{"d_model": 128, "n_head": 2, "head_dim": 64, "activation": "gelu", "norm_place": "pre", "bias": "none", "init": "normal", "grad_clip": 1.0, "decay_shape": "linear", "doc_mask": true, "dataset": "wikipedia_en"}
Each number is 50 + 15 x the weight over the matrix's rms, rounded and kept within 0 to 99. Layers, rows and columns count from 0.

# layer 7 MLP down (transposed), 512x128, rms 0.216, rows 124-149, columns 64-127
35 39 42 51 35 64 66 69 46 44 46 64 39 64 54 62 49 60 69 32 49 47 61 40 64 38 45 50 38 44 51 35 55 33 56 75 73 41 66 54 30 48 69 75 43 57 41 59 52 59 52 57 59 51 67 47 43 54 53 55 61 81 51 53
53 34 34 69 32 54 62 30 68 81 40 75 50 36 35 43 59 53 62 61 52 50 65 46 51 52 50 40 41 28 70 39 47 42 46 47 49 46 55 49 54 45 34 27 61 75 45 44 70 36 30 54 47 48 61 63 36 44 42 39 57 51 32 31
46 41 44 67 75 35 37 48 53 53 59 45 66 42 69 44 61 45 60 48 59 54 47 43 37 60 46 51 44 60 55 45 59 28 24 37 44 51 43 57 63 68 65 56 56 62 37 32 49 89 40 56 66 62 68 22 45 49 22 41 14 54 23 55
41 60 45 51 40 60 49 62 59 53 39 77 60 50 75 40 65 71 38 39 59 30 54 31 55 57 54 45 47 46 53 23 41 55 62 63 58 54 45 28 70 48 25 43 68 36 55 39 44 60 55 37 51 60 45 62 56 53 34 69 56 56 54 42
57 34 67 49 50 41 52 38 60 37 39 42 37 51 33 55 32 62 55 24 27 24 36 33 67 49 68 58 26 46 36 61 74 40 07 59 56 49 39 52 61 49 83 75 36 55 45 48 60 60 37 57 39 43 07 39 59 91 48 59 69 47 71 34
25 68 27 43 38 40 42 49 68 32 32 71 26 73 76 60 61 44 23 57 60 39 42 26 38 71 28 49 36 57 47 40 39 36 46 30 68 43 53 48 52 46 48 56 26 43 53 68 47 45 48 37 46 34 37 38 49 35 54 45 55 54 47 52
21 29 28 56 42 51 27 16 44 60 43 75 23 52 51 47 47 56 48 78 59 71 34 60 42 62 53 42 48 45 58 25 63 42 33 59 67 44 44 48 37 53 24 50 57 65 56 50 57 75 54 45 27 43 56 61 55 41 72 47 61 52 14 65
56 47 51 64 45 46 35 35 54 26 49 62 52 37 45 50 65 74 41 46 43 53 69 45 34 61 62 32 23 56 53 45 42 68 31 49 40 13 56 22 51 53 49 39 56 42 33 48 48 53 62 38 39 40 54 60 24 57 63 61 49 42 69 37
45 54 50 58 31 43 51 72 81 41 48 50 20 56 32 42 57 57 48 54 59 09 75 66 50 34 41 39 14 38 36 61 44 41 49 36 28 56 85 36 37 45 40 52 46 72 35 69 45 64 55 63 50 46 61 64 59 72 17 34 33 52 37 69
40 60 47 54 53 46 71 35 58 53 50 73 29 54 58 61 77 56 37 44 66 48 56 48 42 46 52 34 48 49 51 48 29 46 62 31 86 54 54 50 59 68 44 45 57 55 59 59 76 63 50 42 52 40 47 37 78 66 58 58 60 60 38 46
40 55 68 36 60 36 35 15 18 36 66 83 26 44 38 45 57 56 30 21 75 36 40 28 52 56 29 55 38 34 50 62 48 27 53 35 26 40 55 31 63 29 45 34 39 64 60 48 37 38 56 45 50 63 52 37 45 59 34 31 82 50 38 64
44 57 41 35 60 53 64 67 41 46 56 47 78 39 66 43 47 43 40 46 48 58 58 63 55 34 49 70 77 40 67 66 48 47 51 63 48 50 94 84 49 45 78 33 50 44 20 48 54 38 77 25 52 45 39 66 48 28 76 41 66 54 61 44
44 51 67 52 56 58 35 35 66 61 43 25 66 58 63 30 75 02 31 29 50 73 57 44 34 82 39 38 56 34 34 54 80 56 49 33 34 72 51 50 35 54 44 46 52 52 45 61 48 42 33 38 39 42 64 44 58 41 56 30 71 48 57 46
50 34 56 94 52 64 72 61 68 40 80 61 46 40 32 61 36 71 47 55 30 48 57 77 47 58 49 55 41 27 31 65 68 49 55 54 48 68 50 43 70 30 27 22 66 42 42 50 58 60 44 53 81 32 46 66 40 35 44 72 41 42 49 29
66 66 56 49 38 42 75 45 29 53 55 61 68 63 18 40 49 74 28 64 56 05 56 72 18 35 63 48 59 44 54 38 43 52 39 44 42 66 61 66 62 48 36 44 44 63 31 46 70 45 48 58 31 61 84 67 44 49 45 52 66 44 42 85
35 63 40 54 42 47 39 41 45 34 60 40 61 37 53 17 43 64 49 46 36 69 61 81 63 59 32 58 45 48 32 48 12 21 47 53 40 59 41 39 65 59 30 39 20 37 54 48 53 54 44 39 44 23 66 55 26 61 58 33 64 74 57 57
23 39 35 62 41 46 47 44 42 48 47 56 83 30 51 26 33 41 66 48 68 50 59 38 39 41 47 50 47 61 59 39 69 40 27 41 76 41 12 46 49 55 51 30 63 27 50 60 36 50 48 70 44 34 42 48 71 46 53 57 03 37 32 66
53 49 63 46 56 46 47 31 55 39 57 43 57 32 56 58 49 48 35 63 50 74 46 47 52 50 80 28 61 49 53 82 51 37 35 52 37 64 26 18 53 57 69 48 51 50 44 49 60 60 35 68 56 14 62 60 54 48 38 44 46 36 47 40
43 39 62 61 50 43 68 84 57 27 56 24 43 44 16 58 53 60 40 71 52 75 83 49 44 56 37 47 36 69 68 91 61 33 76 42 25 36 39 49 41 47 47 45 30 41 57 29 39 30 53 45 46 26 76 33 32 48 36 10 34 38 20 55
59 31 60 48 60 48 52 28 39 33 48 66 31 59 52 34 52 45 47 46 31 45 70 54 33 65 52 52 50 44 56 68 81 61 59 67 47 82 70 57 71 58 69 46 42 54 63 58 41 40 46 37 53 42 57 53 51 69 68 47 46 53 47 88
38 49 49 63 75 19 42 65 49 31 41 66 49 78 48 46 45 47 68 41 59 75 29 43 74 87 50 55 29 59 37 44 75 31 71 44 61 50 62 49 45 69 75 76 48 42 35 48 52 69 37 42 45 27 55 22 53 59 24 68 44 33 45 36
42 78 50 39 47 52 72 31 68 59 32 44 54 31 61 76 51 62 30 52 62 33 64 53 59 48 63 69 78 65 33 70 47 51 56 28 26 58 34 36 63 70 53 31 59 38 74 19 24 54 45 54 54 58 72 55 35 54 36 49 61 72 38 27
53 71 25 60 46 26 59 40 80 49 34 67 42 61 61 43 43 37 35 64 47 41 79 36 42 59 43 37 51 39 34 33 52 37 58 65 23 57 29 69 52 39 48 76 51 76 63 60 43 55 42 51 35 51 59 54 22 54 43 60 34 55 19 59
53 48 39 46 21 36 36 47 61 29 77 65 41 44 40 41 36 60 58 62 35 47 39 66 67 49 49 38 47 37 50 60 56 27 50 64 45 54 59 51 49 27 55 47 37 43 54 59 32 52 51 32 13 40 52 52 37 29 61 40 69 63 46 31
48 20 55 77 77 44 54 87 25 30 57 70 66 54 63 39 66 59 43 43 25 37 60 30 25 46 55 51 61 42 60 48 41 59 48 47 57 54 52 72 62 80 43 58 57 63 24 70 49 75 48 49 55 65 37 63 49 45 34 70 59 49 36 29
19 63 93 34 37 30 45 37 15 78 52 76 46 52 60 62 21 10 56 61 53 40 68 55 54 58 54 41 49 86 48 25 51 22 68 56 67 24 56 57 54 76 41 56 70 65 53 47 68 67 64 44 44 50 28 49 24 60 56 36 45 48 57 71
# layer 7 MLP up, 512x128, rms 0.224, rows 125-149, columns 64-127
42 53 69 43 75 36 44 73 46 52 36 37 45 52 63 49 58 54 49 60 26 33 19 57 35 56 50 65 56 57 45 57 48 43 43 47 40 48 49 60 56 59 67 35 61 64 12 63 63 53 32 53 73 45 43 61 59 77 35 46 32 55 53 83
47 65 55 49 65 52 50 09 60 39 48 35 43 52 44 70 40 56 73 59 67 57 44 67 47 60 64 56 72 56 56 44 62 59 28 63 43 36 26 30 42 51 40 72 59 62 45 76 50 32 39 47 36 32 60 35 45 50 38 33 84 46 69 46
50 41 50 48 66 58 64 25 43 56 64 47 65 62 51 52 65 69 66 69 44 62 40 45 44 59 69 49 47 77 12 47 30 67 36 43 26 43 54 51 47 64 66 68 59 60 46 66 40 67 48 41 28 59 53 30 46 60 44 43 42 34 60 49
44 47 53 69 41 49 59 36 30 57 73 53 63 32 53 51 40 34 55 99 75 71 55 53 38 82 34 49 79 17 40 24 50 75 61 60 59 47 76 60 57 55 40 31 50 75 67 18 44 35 50 48 43 58 51 53 73 23 70 63 45 72 55 39
71 40 53 77 64 67 55 62 58 57 57 40 49 59 47 55 55 62 49 53 30 44 52 56 37 52 47 65 23 64 52 60 55 60 58 36 51 58 52 30 57 53 21 29 48 58 57 47 69 61 60 49 28 55 31 68 41 39 60 63 41 50 46 32
68 37 66 68 60 63 47 64 55 69 66 47 71 37 49 60 48 29 39 17 57 26 50 75 56 52 78 39 58 63 41 51 70 52 35 62 37 39 30 65 37 31 41 25 45 43 61 59 63 52 66 42 36 19 62 90 54 73 55 49 22 25 46 61
75 63 44 59 45 63 77 73 53 59 52 53 65 61 42 50 38 45 69 59 50 53 54 62 49 28 39 50 63 42 38 59 48 61 61 61 41 83 52 72 48 43 54 29 51 64 42 61 69 38 53 66 68 62 33 40 66 45 18 48 70 61 53 43
54 43 40 48 32 61 44 34 69 58 53 56 63 43 50 49 26 53 41 44 39 85 38 42 54 65 43 54 92 59 63 48 58 48 59 75 52 67 30 71 58 51 62 54 55 42 59 25 59 48 65 61 43 77 52 49 39 25 61 63 76 44 61 56
33 46 81 74 56 35 48 65 49 71 88 48 33 38 55 50 62 49 51 65 55 53 51 81 56 43 51 57 54 66 50 37 76 58 51 56 43 12 38 62 69 30 57 64 71 54 43 41 58 30 49 75 50 46 31 52 46 39 74 67 46 67 54 50
35 72 38 50 36 67 70 50 53 57 51 41 55 60 61 68 55 36 46 30 22 60 39 46 51 45 63 52 27 24 41 49 60 61 38 51 52 47 68 51 21 65 63 45 35 42 37 58 44 48 57 57 62 34 51 09 18 66 72 44 54 59 76 53
62 33 64 67 47 50 41 42 71 42 27 37 36 66 31 81 55 40 65 49 59 47 41 47 25 63 47 33 46 75 44 34 49 58 56 51 50 38 34 26 51 47 61 38 36 73 84 56 30 30 66 83 58 65 43 59 18 54 33 46 76 30 61 66
25 57 53 23 47 27 59 38 16 47 34 57 53 45 30 53 42 70 67 50 17 57 33 37 36 37 84 44 51 53 69 42 24 34 50 60 56 55 35 49 67 09 54 35 40 26 59 42 33 68 44 80 17 37 51 47 41 53 29 51 56 49 59 43
62 48 48 31 45 71 41 54 49 50 35 46 73 46 48 66 64 48 62 52 54 74 56 58 55 38 37 72 65 38 64 48 63 66 39 74 76 33 42 78 30 39 67 53 46 37 35 40 55 16 45 63 60 61 65 21 41 64 59 34 40 08 75 67
52 35 78 67 62 75 34 44 74 45 60 54 44 61 58 40 44 22 58 61 48 60 75 42 63 63 30 30 58 43 33 32 50 60 57 41 28 49 77 42 50 62 55 45 81 36 49 79 43 37 44 58 55 57 39 47 54 21 60 64 52 68 76 31
36 38 52 59 40 65 66 55 50 72 16 53 50 42 30 56 45 26 66 61 63 32 63 42 44 46 57 37 54 44 63 50 80 82 38 40 51 39 46 56 46 56 46 44 55 56 51 42 48 31 41 67 59 82 22 08 81 24 49 71 57 36 59 54
68 55 33 57 59 68 40 34 29 67 63 56 70 49 81 61 40 53 37 49 62 74 16 35 68 43 48 36 66 14 37 42 35 55 65 73 23 54 57 45 18 17 29 49 53 67 54 42 58 54 66 53 60 71 42 46 63 45 49 37 47 42 39 38
37 74 41 34 65 32 18 61 52 58 62 32 61 57 47 48 50 49 46 42 63 49 78 76 57 33 19 67 46 42 46 29 75 43 36 53 63 43 35 71 59 31 32 49 59 36 56 26 64 53 51 41 65 68 73 41 49 60 65 35 68 66 72 44
63 69 64 44 52 44 29 41 39 07 67 31 37 42 35 68 49 47 76 33 46 75 62 72 59 71 68 39 36 36 53 66 42 60 20 70 24 60 57 00 53 75 79 11 39 64 63 66 52 43 78 55 47 46 53 63 59 43 41 81 41 37 54 36
43 32 27 47 53 34 62 57 45 70 53 56 53 46 42 44 70 54 68 68 58 48 63 73 52 73 56 36 46 46 28 34 37 30 41 48 68 46 42 60 38 53 60 35 44 22 49 31 35 57 79 42 62 51 40 34 49 59 30 94 66 54 42 50
60 43 49 40 46 41 42 44 33 93 33 59 64 48 87 51 33 61 61 56 40 54 45 64 32 10 49 61 62 64 41 49 64 65 52 70 43 79 40 54 53 35 50 20 62 43 82 48 58 35 41 58 57 54 48 61 61 40 66 32 54 41 60 77
67 48 30 59 60 46 41 22 31 56 27 38 26 50 20 64 70 49 64 37 44 40 44 62 38 74 77 36 64 65 48 42 48 52 50 72 53 36 59 53 28 26 75 76 65 37 46 43 45 40 42 41 28 46 38 38 64 52 18 59 44 57 59 56
65 35 61 40 57 62 72 63 31 48 42 55 30 78 31 58 73 77 52 33 44 62 50 63 47 40 49 78 33 56 46 65 52 71 70 51 36 33 33 13 34 62 45 45 76 22 48 67 53 54 37 50 78 56 64 55 41 49 43 29 61 48 70 57
38 48 39 53 61 38 76 46 42 84 51 39 45 56 48 40 43 36 67 36 52 36 46 38 48 53 50 36 46 62 33 32 47 57 26 56 43 51 39 34 52 65 37 68 44 50 39 25 51 24 52 63 78 58 51 36 92 71 56 41 64 33 68 45
56 24 68 36 34 53 34 51 55 55 43 32 54 28 63 25 49 33 47 39 60 23 64 75 85 46 37 40 56 56 36 41 56 49 52 40 52 58 42 47 23 68 61 49 25 42 52 66 55 39 56 83 61 62 91 54 44 67 40 58 47 57 67 45
60 43 42 35 68 73 35 53 37 79 65 41 34 42 71 32 43 72 40 42 63 73 45 70 80 56 33 20 77 43 57 32 50 27 67 53 63 59 32 73 33 31 49 29 51 48 38 27 60 37 61 44 52 29 67 82 55 54 62 45 29 83 50 33